config.yaml
num_hidden_layers: 15
hidden_size: 96
num_attention_heads: 3
num_key_value_heads: 3
head_dim: 32
intermediate_size: 384
vocab_size: 8835
hidden_act: "swiglu"
norm: "rmsnorm"
norm_place: "pre"
norm_eps: 1e-05
positions: "rope"
rope_theta: 100000.0
rope_fraction: 1.0
qk_norm: true
attn_scale: 0.233
bias: "qkv"
tie_word_embeddings: true
parallel_block: false
init: "normal"
init_std_qkv: 0.051
init_std_o: 0.0093
init_std_up: 0.051
init_std_down: 0.00466
optimizer: "adamw"
learning_rate: 0.00464
lr_mult_qkv: 0.4
beta1: 0.95
beta2: 0.98
lr_head: 0.0155
max_grad_norm: 0.5
warmup_steps: 513
schedule: "cos"
final_lr_fraction: 0.0
batch_tokens: 32768
max_seq_len: 768
doc_mask: true
train_tokens: 139500000
max_steps: 4258
dataset: "wikipedia_en"
Each number is 128 + 32 x the weight over its row's rms, rounded and kept within 0 to 255. Layers, rows and columns count from 0. Numbers have three digits each. The size before them is the row's rms in percent of the matrix's.

# layer 6 attention key, 96x96, rms 0.0761, rows 0-95, columns 0-47
084:135125139077135196112139107151149112150126119122131143119089108124144149117098162107110119113132090134129096059156146115193178168076172117120177
085:140117114097153246112086128117101122170135120100137190166125096188120116111123136133077183173143113166097148151150113113166167137085129107085154
079:115118122108135113134076099111111145155178178124146139123133136198133090191116135066164138135155112105116106068103128138114078088124086105180163
080:113171164105123084134176162111116141174166117147096097149109194098104111064140054110145075131061140110129167137141159092121141179122162055057114
090:110167168124136149093111096107115152094167049138121183120146132139092106118146113116104137103147153109172107099153155127120105161154100136100094
093:115128178142118173083094103159135124221131109062119159126118093150167124114112113118127182151150172129134139113155085075088103140146128148148103
115:134111055128151128176117156135165089106128161177094093128067122106108134116150159112156100092119111146096130115087159180150137106141107104189125
081:136037114148133105151107135154167115175156106200112148102130166148123144093132151092212145114145098140070164163125174140192130124088114047104129
105:141209156103121125097141093117126135111170168156087132090130066103104159160117154130055137176130137146149116142205143180141087114156135141191101
091:177106088151149106113110161125116145119154139103084152140142109098101104178081134117066079147143134131069153169089126087147102137177103072166127
088:169155130132091118113153173099102113142187097087162098110079138160119120133104059101150052177108108131129177181111117091122091091143160103129102
094:136066112151133105135083103099104160127145115147153083179093122126114109058092146122160025097198147148089147139139144083170149104134098139107102
116:102162127130175091092121172094154142151151128144088030133134147099126101121197058109183110122146109146150120170129153136130118092195140139105110
100:082103075095164131170109159162159094126122112107135108155112112138142088090124048130174140130176168106109140160111116065137175153125144087155146
105:116172133182160116083133170136102085119153135089075158134146115119116156153164128159178092115135173127079171158125085101130115154175107057185105
109:103112125115137091174116190137133121091148121107122112144067128076110103099125125083182083126161161175130137162120114044187206198143106107120176
102:082083117145120110188144085136176048167114145113104104091158141143152109075174162081153177087096132156119107134131116117074144077101125123102077
103:177100139183168148117107159120141130192153134083112142089156087127108071193105164166210137143222104108123167151148118131143091108170151153095127
095:143184148121094080077174113127072127133135113125096143108109135170079091189122119100085086110086108132132129114151106115135037111160136091143088
096:147091116129204165109136133105160142188131102087164123171139125158166153098114093169141170186217146160105118140147101102115142141146116140134122
099:104126090125110096125164114121104106141129165194119144097101096104081127130130155118110098112081107119131113117140172159130132160124120073168129
106:139160128130126160109103119167132157167111116077136193158201128137173092124134135096087173149147121082142098130152072129112067125150120188098140
094:120097142166109108172147118163193129125115121104144085147151174126191137045149107136171145082119115110125080077123110131119117169144100105125115
133:102150184130123136093164168106147149158139102088091122156149163106184131066132097151180097132157124128167110133145107085109095132160171144083147
088:159068114128112106144148127132121121163154149121123051103153122137065094166097131128146117095049132151067191177161162118123076134115126074138115
113:081114140180150102121161175087144123182138107145118119142064071122141107042118141136203075129179118165104112153097145105133129145110079068145137
092:123088095109095091136100131089191071123174189137138122114068190101135129070146105088139122105088127135187156161086107073139135174124140089113119
130:136078093097161121178130174159190085115111146154159084175094139095148112052151137129149096064153103134112141137103139078122205142098116088116160
095:122173150160163136095142076116074156128182135096152168105171114134106080222162141147113125132134165101127157114150124124108087101172161103134067
116:111058112107129142202144144139212087113182130109107076159121144090173131087089181136192112097162144157069124128129143114157124124089130111093120
116:113172151153169137042083096130106091123156101100124145128173090165100123156134125124070119172192088111173103112124146155117107110128111143136068
114:131156154082183146174191142130162143055128139179092125160113118174134107098115161159156119096190146135111113109113132126096174190111106116180190
071:203152076108147154080124134101119171126115090126130146064167140113081113139117126162103187122125099129119112214068109181068085141158121149090079
089:103142133155139137171167121085116153106091121087125134126152141102088098119126099162119155139122085199115070148022111132089161149214102101136086
099:160197132113142178156153107127108165144117118102117147065124134181071093112175075114144104149120087179090066178111099161097124170168150107146089
093:130101126113098117107105138149105108099164126124156113156096140092199107120165151126138145145152171104123163102135084082198164102072126214104151
072:104084093102108129104113096162092128106056104099113122095127081123117149202116075103112081138126140093139088147118130181103158158120157133179112
094:129159178091121181119117109098149143103101068139102101094132114112116114176116104119122098159122144122075121146167187166166135151115081082195128
121:131093143110125127168113215109147112142130141183093060158123126120210101086129203111129112078120205129163192110099135109146172139134125142176125
108:171190124120118135147132060177130124128106138106112178131137104116106136159111090104104155211114155161085161115156187182142137130072109080204114
103:127125160190143136135099104087137114149146132131117084133125149126131118086153115149158094143159146180100199075090064088078109165138099089145095
104:115138124139126091139117146157144202175081138143132138175137047137109196109099170147163133179193146143139108143051140195135128073087135124154134
110:149167171128125160130179130127161118125174108133097158119129118160182131103083108120122125193077175142056109173129212085164154180172118090131166
099:147115194101107134138178126152156092150144184099116111085136148180184086134143212159167079149128158124135119095057162187160115125058151084136121
098:141121149107093109153141111182140084162106121151081153127122156094172066140036140119051121075149131125089120113086188105134195103080123089133112
095:155104138105150118138148093117183143117154093148165183111138165171100147152139146109168143114158084151097083102087140127104116085193122082101179
098:202126125117110091130162118097156121172126129128200121134151169127093113129132158139152138107119157090073072097131174149172060069130142128120166
097:129088095117160113151133122160130108130134154105134162158123115178134177110117149080109167140159103111138076138123113139108152142078126126121111
124:099107175081129100115131162171180071107056131117145105138121128110177140089097120148150047111114186148138100088158136064174208113107178126196185
100:086084163103160116094124173145145088128114150120179061176124158063195152081137138143152114094123181117166110119137144082152213107126173125108182
072:057053145151155129118110162124153080133116117120158146175109133092116170042101114145123110063107198174110131089092150075127156128136173082120155
080:166134139108100099176145102099124175125138152115146144073142099184080110137161109155093088159164098193121141104143118194137090147139096117141079
105:115092110093143108145125161126146084134106159168117102193113172098224128108120172152128172097099172070175140123138118070153172093098130171092141
103:109070114111090110090134165142119075113123121133136103188119171070187177107100178099133176070129147106182151126157134054175157115100103151081154
091:182122122192093106132175086143079153182207154148132084107099133164105057140099117141132118106151102108142143117093074102112086123173158131063131
116:117113181118103091121111165118159108112121131129068078202087156096208126104088171119203080107114163165158144129126135106187147130122187111080127
103:143123123114098109104147131141118130121201059137138161124122145142110059174188123126171110099147089155156084090083098182099121168102147106150076
100:104137113135112111117116116058106166141192128114173164131178089163119112145124153172171162140210062123144163142092071154104107095140139087115154
096:180100163158102110142146132121188075149142135145136142119126165081170122124099171172110109066103112178118143127130169140133135071181141141126161
107:115111160118201132139087097110196087050084137058102112148142229101163132077111119110118106103118135142102090130152111068112148110136116128117153
105:159166133178125155100168089151150144142161132084102089122103172115114145171141084114186156163147098108158147165202182115085080174201114137072136
119:104098107126180149123154124088099121113143114114157156074161184107162107173119133134098137102104082092175051147137109134073191120160117152093148
125:108114128085122077138151119090120140140092174143152170121148116178141169099169143155124174077120161120149075118113127172109069131155096147092144
094:037136099138161112159122150204124113136065101107112121119120145060163149085147079142126099123113144164122128121164129053127197158133123127179138
085:179147158177099114170136130046047178166072187105136141074107088181121130146131185140140149147130121133143163158128142134161125171138098154080135
069:185133092105102131124119136125103138172091097099140163110093095105150134115147123141093206158084125082116133153123163162068109177128062124060204
087:154144133128163148140169130087219131180132096178084121178145172125144056120120118111138117134148132177112123067107141090123134084120163065162104
079:136169121124123139171150120104132179113105158177100165088145112143129144163097116156123166116123150160124104148111116174134138128124083124153201
107:106158104127143187141126073093081170124106085136093192083147113157044119136182132119087116115116099183114112130072093167053102110171092141143150
097:114193096142131145168101089100076189097103160153140212095148110187066164115145120123082166115078091122098103099114138213093114144142082134161144
108:143081106101139150130162151137115113149101096109155093148118135170163115118096061149175119075115118129141136138160207119097088146122130098064157
132:150158099133120144137117059112082162110152124113074193119125076166063115156158122107074179162096109128104138124121107205108126136097102087192084
110:069093147102122107163137176176163130143098148066076081137098127090161152093094137147167084102145186130159142152088143102108134136147136107120148
101:157144104154119148106143160135117126147149089136073088150092130113126128136109044143174137156171122187172173173165142076099142150166140093122117
100:152152121120144200110147136145123131128162116113136117168110099068143123153067097084146130169130129147112161168142155106188140180144131083071166
095:123085156103097122071130130139095139158126101109100066158090158066105094140104079144208164086154146143178169110156155132090100149107163107115139
108:133165107097131153187086173109159162144082185156147114130138105137167142106161146104165136198149100158170104064100162140110136109116105146150086
095:105112107065149095068081146096103117126100141066111083133108124147163144072118129124106111088139136144133127158059105113085133134172112140112100
100:126085090086111141160133128128144105205105137123141084132130133102152101113157046148132113118187149126156125110051086097069127126182166147106117
101:130152093116168168102099114075094098157169089162171115151168182120151103184098105109112181158085057159176104143135117121105084156170114199149138
080:121103109103119145174129114120159130147106090123186103156147135122135160080103145110179136085143102168108081136140089211111147173089119114103095
092:120126135116148127119084150171184088079197118129149087202120121119165144079119151127137080115142111126137101111135152105109174104075196154184099
100:167189094195123112096121088092073135143125146132112153100134135215118113143145130185105169164082163154079138213128160181090092147145100105080147
109:128156087127100139140123075080122154099096118138134194058147093150070129117189147166097163129094090123154094093091123176067102138184085132120146
092:121109052115116121152167086106127112135118152112143172125172043177116158134147119208104156111105125132138111131107165214054146146146060095130132
087:132102109129105164124110071118103116168120094114094154115141096143087088176139081129133136103137101158118127114106134156058076146172183087101120
100:097126160144126126137128185141172110158102144132140063127100191077199136103106154137154105129134146082149103110148148050199128108115135162095135
075:113119133101114096153099119090111123107111171102134119128191009147120108138090112133138095156156156121139173104126146198088161129094128095187112
098:127130148163090127187087113193129153087147167153162165065165102152154133105168191147093118156089151117150124127146126124127161107100094175123132
096:078146126070128099161155083096197179097138080161161139134139172153084122057148107056157131118167110110112126104132102164077156151141149223126103
093:086183120105143140140134115118193121091125087187141135116151168108088131113156114075070125174087059125146110136137077099146116076102145208135106
107:118105141124172155158144126123148100082096131165159170073137148201143120150144148128111093044091116144129067154149132152096138091121098151088083
092:136184085161157163162180120140138111117102162166129132117127111131117150164163100160069105078131092126068094126150148121181143128101124118130125
111:168113149138077118098108120206124133114143141091066093128080119101141098139144131088110126181080143108167155065191124122162166146086154090141125
095:113131100097153121137143117133136107122096134095082129129117129152140145108229078147116139074138116183175141177085081108091138086167124136131105
110:120116108153151144156107092112134167187076122175148135097175113215138151094123126132104162092079114090112074140138122148113068097108097186097131